Weights of a small transformer language model: LayerNorm before each block, biases.
Each number is 128 + 32 x the weight over its row's rms, rounded and kept within 0 to 255. Layers, rows and columns count from 0. Numbers have three digits each. The size before them is the row's rms in percent of the matrix's.

# layer 3 attention value, 96x96, rms 0.0821, rows 0-95, columns 0-95
088:161113118096166060112128146102141109109093140154100089087164114115119085105124141135133159132118178175143073110120066099111146093107163122178144119076127154087075074123108162132102173052079080117121098131100100144182122141152145169149138098180121167108197121172096178156078129139140119080
072:174156117122096055158083117154090119110127137091111130146110098148194168097142107170097132149162157176141077128108145129097174108115140137159169136165069087097111092154127151117162166053153144115121136070114067083177157100112169149127101133136137156125177137146152070087138058138163167160
080:125129166116126099114106185159097063095098165093152161088130148079106093111112145163118187089142150175139147137087096112114125094162091015143186128137140130147166112161166094134168094126098121088154137153053135155153128143106159113120090156158147105097111105131097183163172123125196122118
071:088099178078126143090097137162083072164112139138172110100137091156060114138134171131144129168102101132129107146137068104104076133164088143175144160161074117109113119142200114171119175171121120129149119127140158173153101132169118097089076161127162086123119168133137217149119166145198113124
076:029149124154134081103125152107130175116194112098105089125136147127134113131156151112047079151131118082108085097131175127111146109102196171113140149152076143172152179156089125125125173060101128119106148092118077089154133102074090121091127111152140152158164156155106115116078067130117123106
082:155071099153141208128124113148131193191095092151191177153089154140118129133117161148119126133154094069153186156137163093133104147098120142144157136163188118119091140132124111074152076113148110157124158092177113127088151136147147070088104200122132151112108144128158200176168141133133152088
078:167071141101127128123102151094113103101123193120108170102123154102130101155108135129150125144113120175138126133125075111139105149163051092163129075057174145136101095081153154124161100103161131128159085125157118207121180162180150134146109124151163137151069124137112211190134179173092102125
092:186100169109083103126131104151060160125124122114173119139141107090111095143100136096126160104152125070128145155153111093126106121061098050186128097113165086097182073083134130116155094086107098098160095155069152151144123129142173171137139134180087080099074138160162192111152164136141127140
081:115206140148079149078133161138084119126177123117184163125090105154133180094060125107156164127161156075102154112124149154144109110104111154095094094108105119118152099105116139112143104200127165079125090153126124130107179125127091114130088227138120087177096155132072063182131122148135130100
092:078077173141119116146043149088150106051130113130105121130120152126092091146117119098078151122101088136161117095142131180135137138081047133153167133097128149126163122118158147137119100136119156152149164135103116216110135100144139107117114197133142195103156144167118201156077197120088136118
093:165087158124086158068179165071166105121155135118089111123082143162149088161114144156095127124122136113118151099104170170146069126175172136052139165126094151135131177125108140166173124188187150107122113153150134038124141126142147143134113127149110163131124156086131060063110079104167125100
077:153157093141145117157108141113144122093112159118195158179150147120152123087164084164145142123121082118094155127141146163105141169181169150092178165168133110165200182195101151107164112141135156178086142136192107195073149094111090122103163171099139110097126083063087126146135131140123107100
089:140088164128109081057192099146161068162084112154149123126118105138111125125121106156126105116164137182093145142062096138102135097150047081192076097155123146138081093165157154150127114138170123101121151130157153073181106108114124194144132091169156089082089149151135101142179136150093125145
068:152131123153134182149160079128171111123098121145116102090106126091173163109158104173177139107113138143132134119093146173142134165136172102211117145096189131107106141130163111165152159141117136189147148154079130092117081109128106121074146206160152139073148091108167042065151066129117126125
084:116179142114102178193082115154142205137106110141128108143150146140093177116135113118127126176158103153138087092163079138142154110103103202173102148107083093061117094142096105094106137067140108191120105095076115161132084102119155058118165150158108132142137139136102110080090115086119111189
082:145148118143087138141204127095081135119081169147159124126159160113086157123081095110147172089150156096108104141174146125130081106139178078109129144117161154111073074155108095146082128186150177085105093148053141088142148116173116152099181133131048070136138137120118171132163169144106135097
084:092109162144106071122136097148168132126218107137101132128171103149120178166167180110097156159098104154131096147097142153133170112104127114145075175151101156181143090094176119080096086165136157136177098170127166093120093099090139106143133049168115132134140167147207118141097078106102131150
087:144145171150064138088123101117082115166178109118200138143160148146121147133078132150161133097138100095089127087160126103110098113096096092174121127119123125138145091069208158128092130136090128065175118152082152096088158156180121188148090111141156134097033117142116123165164160160153156120
088:131109121148149084131089128106155086132150170130042139164092140149154093117084103116111122127151135182144150108096173121140089160175144131072173144131073192178195178205120145118099162099115114079128152128127123165167102111117132129136147082089150145134208131124100094123097169106137104065
078:158101125128146177147115124170108110124149111100178132154087109151150103132120126132151108139100072089089121108090148179126124157139133124088109140105189085131158174114192091157167109154112152106095144125072127030084097114135158190158108159088113161118096167062176055089162126131134170143
087:173155110087135113051121140134120118129146109148132157145129085138102118150085130152080105127141087110173152134106145118131167106144116054068117113123081180142090142147187157095119095139143130140136087121225124160126103130171068049140115064107154140126080183108166100163183129116088126128
074:135175143096123159150175164133164126130168151126084107153140101098080131141092113158112144109141130122102111121089122082098065139079163063112134146152200095127149124119109130097074098113088116068106156107155099217147139139079169150120178149166087180139140152095106173168097195133168116151
088:113152084088138210154131156075111118116066097169133095174119126105115155108107124129162052114117068125148121095148179156113140169107121152122100130150167093172158114102099120124151112205128112101108112138180112122070157160100129045122141207126118130143086163101113150109163139104147123191
087:067190109142121185124090200068143149076072073116086159101126114125102123092118108109151127111157118134191101150115136167126154133071071148161137082081160116192160106156085140138146096179127132152136148131187102160115141126089134073132107071127131088142169123170084116148148105131110138162
076:096106125135109140155204168088112129157063070070090156104090137097131094146117157130109150138163129168155115122112158148119157134166146206092167131148110120193089111197137171110171129151142187135072157128158170143148138123118108055149073135072154125095136162116183133126139124142094143096
079:104115095095159103170159160098123090122074057117125144114105148124094121096167137135143077156099131107091150128155180174144176145150222092063114162156165135098129128189159144131164122192133133152088097150120164159121159132140094181120132160113128067072064076138134094122150160125133102128
093:105107095102175140127079171107121102053092154100064125100109133114146158129124124172087151160137149096142109096135173174109105127071081144086146088103113153129133138176142122135136110168169154188095146108159097144103148131141086052110132208140120124142130104100157205070162064138109137152
077:088140086162150153204098141176105161133125099138173136168175158096139115112141120151154136132158127108119138129102158150108158113168172135147119083138212114143154154177119129117172125083148089073150176164108136145113120118110079135146130147096147012086170089118107152048090131148110162120
091:123123141104162204141128137138066145105067138125219120140108163156120114145131147093214158099106090099158122146120089126117152129141120119190133151109165126121121118043137095127109107164151106088129151137103135174078111158139123162164108195101145065144047149100123142174121167121100153153
087:086173148139119186119177118112146137107139156137153130137172136132109129104080163116125086112102083138168144154209191087137155168171159132132145108102150111167130069178131084082111103131169171101127132111163163140067150151132115089141152161066137141129166141110077088232135148148116106091
078:154083140152180110085115156116123132081074144141044129128104094128109098103150160125160196106151156096128085149110149129129113161164091131126155102133135140105061147155093088133087149105140128177138103104118069176116154096164126022132114077118126167100164105140160176132173099176102108088
077:165147116131098129165022126130138151082081123089170116082127102139147101083154171164131195157117130165165081158137106094110161094150184169139114119147111067100160145105105159135147171100170128165111131096126105175131141106135136094092143076181096109098117079122128064138150118128129096199
111:169143118108102142126092116113161053083170175112140180121154148141191199167109115134149132162133163134081111136158111122155092119116050200141144091089145130076144093140052132147090119131143173163103121144111136141167153145180105108160165120158156149112094080083139156137152072178130155144
124:081138095138100144139189094150103164152117154104227163136148148156139153127065134160108131170101110118076151115134136153057145146173097153090116095089108123163113122114097158133127101110097176079176133088110093055151157109098147127099126179107111114099101160185172078136106083148158144167
131:214120113126150160116120039162137156122103190101141105160112152135111129139117170107115185128122126127114134075058092118156126143052135114132156119079107177149081129168166172090111120111104218139162138126153107127088130085148097159135147131137126182141154045126120123175107127132148102097
128:125049098109130134137239156140122132123099039121100125148134110130140111101135131133128107130105157118117153150144111132119100137187095120194131122122177159090091063070116163087105122135122085054123110144107136138149195147150189160143117107145171079091159137132111112086099106139175154163
125:147086142125164062151122067137100075162117145162137160128160132133140214160141127086142098127113206135056129136087135128117145157138038139158147107109119080088144139166076126180164131112123127143109134112132111149111124127177140084180130143135099101136115080196161202117120077149123127139
115:154092132150148104197106117158079148179136100166156150106156116132142205157106133120102080169103138123063134096122086100082103139124076097194136149074127051122097165094065130162165135129159140133145128123134127191100127129125102136163128192151098130125154133149119188187133131152067148106
125:082104172124121108169112150132096158190097122111146109128093131144168118119127147082099105087162089126107117134152147114138154155098102209111148150145125115130072115146114164152144144092139167126086153097159136139117131119098142000156112131140136157130077232199151132100134143114144150145
111:063148133149141183113188159179147151102114087090111081122140131112121073120129151089078137086126144135163133137097105157099167150135105131100167123166109131161172160149214154132174124137091104143155174111080132080130103091145168101097095141107097141116161101160184153080178191120145149063
123:094152145123100094150148138117203120180207180138126115146091112173159119161127114146151146134117150139114105123135136131074118098104058123074113161069110175063186109167132128113097135127121103103107108137135126045139099101083179127105160071111105176103081155125172122125146121139206110138
107:192187128121139210123073130116109115139092084091048160152153119124145152127127146135096124160116134153113171124071123085121094116132192127100150128119151143182141179132079147054097144143099121169116122143151105147127099064148117147141130084153139094117135126050117155188099133139056095142
105:218166119116099137131105105146130160074144129106139090094145119134124121149074130156161130087159192086079145118157182140117134114116053165183119156132078157111103092158153114162077138080119122165155093081086119153097194071116116142126169142162131116169116096154118134157090146077081121165
114:082132150140101173163158155092082150100101188161143118116116060149114187087123106196078117144111054115162116104162123114108181148126128059168122107138148082156169120122127105163141109146158124149118103099133135139117095116063108164049161117156112109149181134147137085180183112145160139164
116:103137169101138151115108119118085091126031113122154100122098122160094144141100151177060135131096085107146193111058076117147180118189160137104184086140108146115080162092143169127108146148104181156090095118150127161120199145124164159075159133145141125120176107093097099106167130151143132108
131:088111090146142115102109165119127068082110123117168112126159098169085130131131137146129108139153051109116162107124106143152132115139061147193179122091076129104167148092142151084123131125198149144141128118152133149072092095138139092076150149179120156148156176089113058188155138181203147154
128:126171125131156091143109119145092123133124227156150173104146136115162139109124129174149107119145142178087135153102114114106165152047104043169104061147190120143140139038161156135126093090136120123126112175156091147111094132152129137119090154083149157102073111094162078165103091138133118155
119:075134162164162104149143148107095121148091096133173155131159118139129175128168137105174138128108127128204132110113132129103147156202149170077086119143050090191062112148124091064109127096064113111182115153138140034110110092127098136103145135075114118101133111156127142148134173162099136115
100:114195094096111141184184146089142129180116101148114158139096135136110142093076169104060115176126163120112115089116144177070157133160102157159130104131178142119121134144073125172127093190114147078154118120102152121176094178120087131114150108083114179092145124157137057155180107191133150136
102:180144141109171146120125072128109138136056163105180174152162151088157109108117132165162204152109110164137140091044117136142123129080118136109092128111170132128147130166126079073108152135066169164166138178154128113155163084126100144148177155088058101095120106112146149164086137086144100159
101:120190109118178163120091125075106119177088163168140141151138129141085113118120096133049129130126130170115109091087072101199145139105126095164088082162139139110209178103114138153127109081107121106080136114153113158088095151142101195122135127080160177147196146125134122167180097156127119102
110:164111168114148118114118070120177104107107068147144117120118101129077103130085109100168142083114175147152109129119138162176124102189094169141106159103023176115082104112138115110145109149114159109099137204150155110128158188132080150077140099157169169138102131075101088087181151129150128143
124:159116177128124131100177131163113136119072115157065114135129107115104110102140138138071093135126125137078122124098142128093146137110184045083102137142205094195058163203183135112157140125143136093107150097153151154216116143121116082167097126142128105090103109098181139112113094130100151134
114:063178141130141111104207169156138115117142164087079142148162110175144149109173138139094137174104104045160095087121106147126131120132150057093143100164119107144154210090133133137097091132086107137147120071116081178111122156115124136121161128095116126129196094088145134126146072103159144070
120:055146131121130186131166167118124177150132225130160122135110130102140130135174084158155185106160057153190122159123139127159152127077200087102106133114172124125191150070170117154149081152081100112129158127111152175135113103085126119125093164153091153151123142135123114140093092089093101104
097:153088126133125170114106145130154111121177072091129160097131082122148108152110130129175109108171156136088116138143120153185129082068127188108091111111169179118143097084130160050124160090173169106160122176144156103085174073164132106139125129096068135123135182117139050113148170104131159186
120:065115149116118148143206064086090106158088106143149125136137176110133175124085118146160186146096111140144090120057122152121136155133138222125114142097193096120152070099100138130159089153127162120102138131104101127186122085168157192154108148149101125143163083139173148122141104140112117064
101:148129130141178068167068146080125125124141061126069118153108101151060116075141146126152148154146097089161103083168151148082140109154114152122148219080155131175108075089134099122137144126072126177186147143128135135101129131149125159111086130111159108136182168110079099159116139123196119099
108:157150111141133088072100109152163121099147074143147100105099131097121084164152130130153112124163096112164102161197145115200096134188136071107142089168083116160135129187168144109086183098116121176150118166106120098108075141151098186095114041074101103110133149135102166093116158101106134114
135:051107119129130069065135081185094122125158109144157171138176120162137207155099098141165100138085145089178140159119102162121104127171084114155103181116057083093173139145169154147095125126157079107111088133086108135119092101138131129106140115125153091164147151146105179097108097181168124107
124:191208154121086138123088115094136151114100113110080110191092158142135095133103138124089155118162137069097157122074114128088192099173165182152192142113102165110154151155105084183110132140121191170142123095119154143139147137080124059105154164155112130108162151108070131160171118113111117146
126:117111119155122172106135118074084101116073231144150127136133076168111113117105145158107123115148111171104096116119141124135126111072101136159069113089149155110156138127188180097094117106183087094115118148153119128150104113167128144136148108160140134106115173122152039109096076200193106186
119:077177115105087095150124145135154131138166144128095083107096108115172111110193115139119119133119165105137102120080145106106164129103125093096145102154194095109233150080238136135108124102205065137092121099108123174088117108133123135128141171136124120148100117166150175108160138091152118099
125:130084135157155169138078116081109118093134133133123085107133104124108097127098079112085158116167180137097142120131101135136094097054067103199088103081172171107168100136119155146173179091131086123115142163137112134097107127136148136198126094185158086163099102137081126129077196114071142145
091:099051124132123092056093166177141144120180105158145138085146090141084154126157118106105096123104162119122134134108072139086164085074137141122092150137100121166177174178189159126148138086211067129146130138116114153109079141138111122156141106187146074163139113175082133112113104171095127113
099:205109138135145083150133117110156126117134124109080098122129104147066143141082168163127139129092144159057117095138137140135074156127053139169115119027178167147135073105176114115143138144083181130149137106090143134130184114168140190147123094170122164156167096106138137118178131137160154083
098:159135140086095086163202143089132125077100137127125107151185141134074124099110118166135164144139171134069144148119166098189103108131181103184128121128092144148132165050104105164119119123127116152103113145090155178129166147129095208091130090168153072152205107100119136115173112149103102153
113:147135124128111113132126156114145119097181043152120131133144099080134100109154106141137081133145141123112131127173189168125114143093119152080126158136195096127172118193200155114117155123187034131112121086113142174145101126142135125167147120167120082058101161191146100062126157108164160140
095:139147125129092127045182154193147126069144157112130154142134124090112145192107086157139101080143110114117140142156134104140094124104120100093138103131101192165135137020201135147081148115170091056143147120163097101124154136161166173128120106150175144146166134093098165145103140112175126140
107:215158142124111108081081069174137079103137171086167167156121106144156101177132108129204146123159123131148085132153187093145129143148188139084115165100104160101043132126140112104094166141132170147115121096158131143086130102135125100102162140112060113171087186111152094134152120113140111162
094:096064187140066137095126122140117186093146093115142119104127153118184122120094150093128159132105129090108148129121081150170153113126133105093157142191137085163156194105101143163139136095157089082075138141112114182168095148138122064101161100180193182108064122134143155076159118086125131151
091:152143093140156154150098131097153093186092184095073109140102097130113146156119125087172086139120081185168088158130106116153166086164162141103107168158132125152136150193117117070113181091099134174136132160134121045125148090155109133104099105166134132107140172099174150103127149103078155042
092:169161133131146109159113108103118121138164224120046174149133169136141170110100150152083170171103132136118097145087117127094127108105150153132126063055085125088184136126086134192110147111146140085142134146123099116110175113131120180159108044102120140149125056107127162185144133140130106102
096:161096100142178137141079051130125121123069153160088170154147182129103102094111145120146112133099105163143133149084071185065135154189126146082151091060092095104126138163091136123177116142087176106140132089129130072154151080161180111133090112146090118121158103163122088096133131163160110088
080:144098108118156158132121093058113123090121156164162100144149122138106128148115110157106121110144080186137140148093135122146117143159157187152074133126065091118047083127147120105139136155121153119120099201127125048155130168138108140097143157090139053158073113164146105144178059160163155186
106:158090121103174107172130144157104090075073113127155088122117080137080186109185134137147193114120114141176086172144158146157161155124130099052063136133057093143136126153112114119094139083132102172136136089135145122164097138115121099124199102167136104149084153132179161138163128053110121138
097:178127122153183177069101162097161093141103091134097098149110150148104086141161123094175162102126108119199102169079114115144146129111149116071113131155155139112079113123198122077165174077133105126143109166164177110122130117141136084096108078144122080116119192138108069152148189100125098076
099:143151140122116086107099094180102134159091135103101104148123192088112105135124144102115158082141140073157122147110082174173170149120081085143146157136077120171121149141113120168127141095058157145162138042163105149091121181115138127131088133098169187122080132119125195100141191066121087103
110:176171144163105138087058147101138153152178107135156119137127135129188091165120120079143045103101120173074168157125165128151089115170179165124153127162150104133086104178138117072137185095147132109108144203169132087112127139165117056138116132109118075091121139100123086131157106151086152144
104:103099119141140177174148150134121094062127105111118144108193164146182152117156118167163156160117046093148163138095148163152093137157189118141194104151084067110107161159102130105117170153102096132145102173112129130121153096167120169103119193167153145102168100125104160106150064117142188098
105:122127150099152189131183136119112155170101138146135134109100136143130060097150132161124180140144177138131113127100085060115165104058118100100093161130189163163153072064151128113114096118113095128104106208168171086170141167101129159096111185128162102144082139093125090089095113111137163092
076:100205126152102073171090145135189133139073092158152048110140129077111110170119116136128145155150169102187122115061120145167145158167117137120157111166149158119183141102188094154125158151146107113144118109147144153132101097076140174084151142151078103162105145106080151099169128066174103136
093:170165083145075061138122142154124161090149155144129143097164169126166061139118176119142106121135111126105102086149153148135094159180178150153111118142110116091187133134098127157120137103074119083140083081089113120110161171174114164164153158064063153097117116127094169051131097108165170153
103:107170074170101161174080190129159153122108132148097153159137122136079144153114125163072097148142106144085147139121064184161130119128157077127115114119098163113203159049095146176137134178146115123120096161108119174108088135109156184095130084118172106131119208101110134177121122122090129159
077:077060105132103151128098122206121110062144121132183124149164174121118131162114142099119181124100114086105147094120103177144157161100093118129144071133099147096149208069106114181164064140115107127088129105098166202111120191138131129131128131167184123127128178079132111128112159144160116129
101:055111130132175184127129171061151144062113178136105149167160137160189127139137113179122148170132116114140174112107096192085129099172116138071129055160159124094215182158150137115109101106089119116142146100123091152134089124133116121127170105132110097106152089097136099078128093150149161126
092:153151082157133136106128097107151130116129187100133148147117100154158176098125120116082130157098135189131098157138190140113129128133172174102155168120183144106144065190163147077160166113130098188167120139092107069135127031142176130139116109178117079091145104167168100139069108133093138149
096:146151108107168181098167100116087063060092113137134166116163130110067140097156123099134119136101049143157115119124119096135169084178211132148107136104091128155081116146120102085143144134174104145109113147160102131138061087144115173076177089113101083166138119144163074124156087164109115099
102:164148141164074038075096169135152090108193119087169128138109120182124178125123130155133149117124150114087093149141157150150102131116106117129181186092101148119128094128116122123111120092187111118088089126081102150146125051096155156115181153214128086107117133118116098119154150114201101155
108:130139148141142106134084105127095098198089068146153137084131132150182161117134093121116112140153128166105146125159076136143115159076027121176123188205142080109149132111107136102151125083142154168095144090161142125087097109129147096142101142118123144156059173126183175117112143139080117193
101:117129160114157117040137120150153184157178116138082099109134129128094112122111137124152156098133169127100141087100138075144093104135088109164157165087155109158176086088155116145091166114094145099145107118143118077107140132173132198170075119115104184135163077117119152116113193153116156024
096:087112093135080162166242177154145113087143026119103139113136153109155085124124104146123112136123117099180163158132139145119076136163137171160094078164156147125149088171104096122097094193125114111123092137110137073150193115140169186129115121139152185135138119137080123129149130137152104141
090:182145118158093139037066095136142105167144169085101192110144133104124127174083102079139113127088176171094151113125131129167095122110148193133079169081113177129144145099159128122120164143141134108153130180134090151171120082137116156136088141110117151145135073119186143182075097175100149103
100:084160116122160161110044154098081099206148150131169129170108155144110126095112156073093104142113141110105150118184091104094118131065134173169117116138143122115065138078121131108139080101130164162133164209168118143134084124092146123152125125092164098089164138107150085188111120179087146101
098:147097131150132171175093181090133118101089076129139165139138107104121132161127151105103119133172059108142160098167172141119157138096133162119144078144072166131129133137051116138174066187158189187097097099144167143099109108084125071081148184136114162109104162121075117113124110165162139164
087:115104098163111198112116106150092073122109159088145133123104093173174155119144149091121120175088079183150135110065122114067163075146171189078159174085164069096131107186138151075103149137119125146151128131097113112121096073156119146110163129144114078114114105176184147130155130098091159133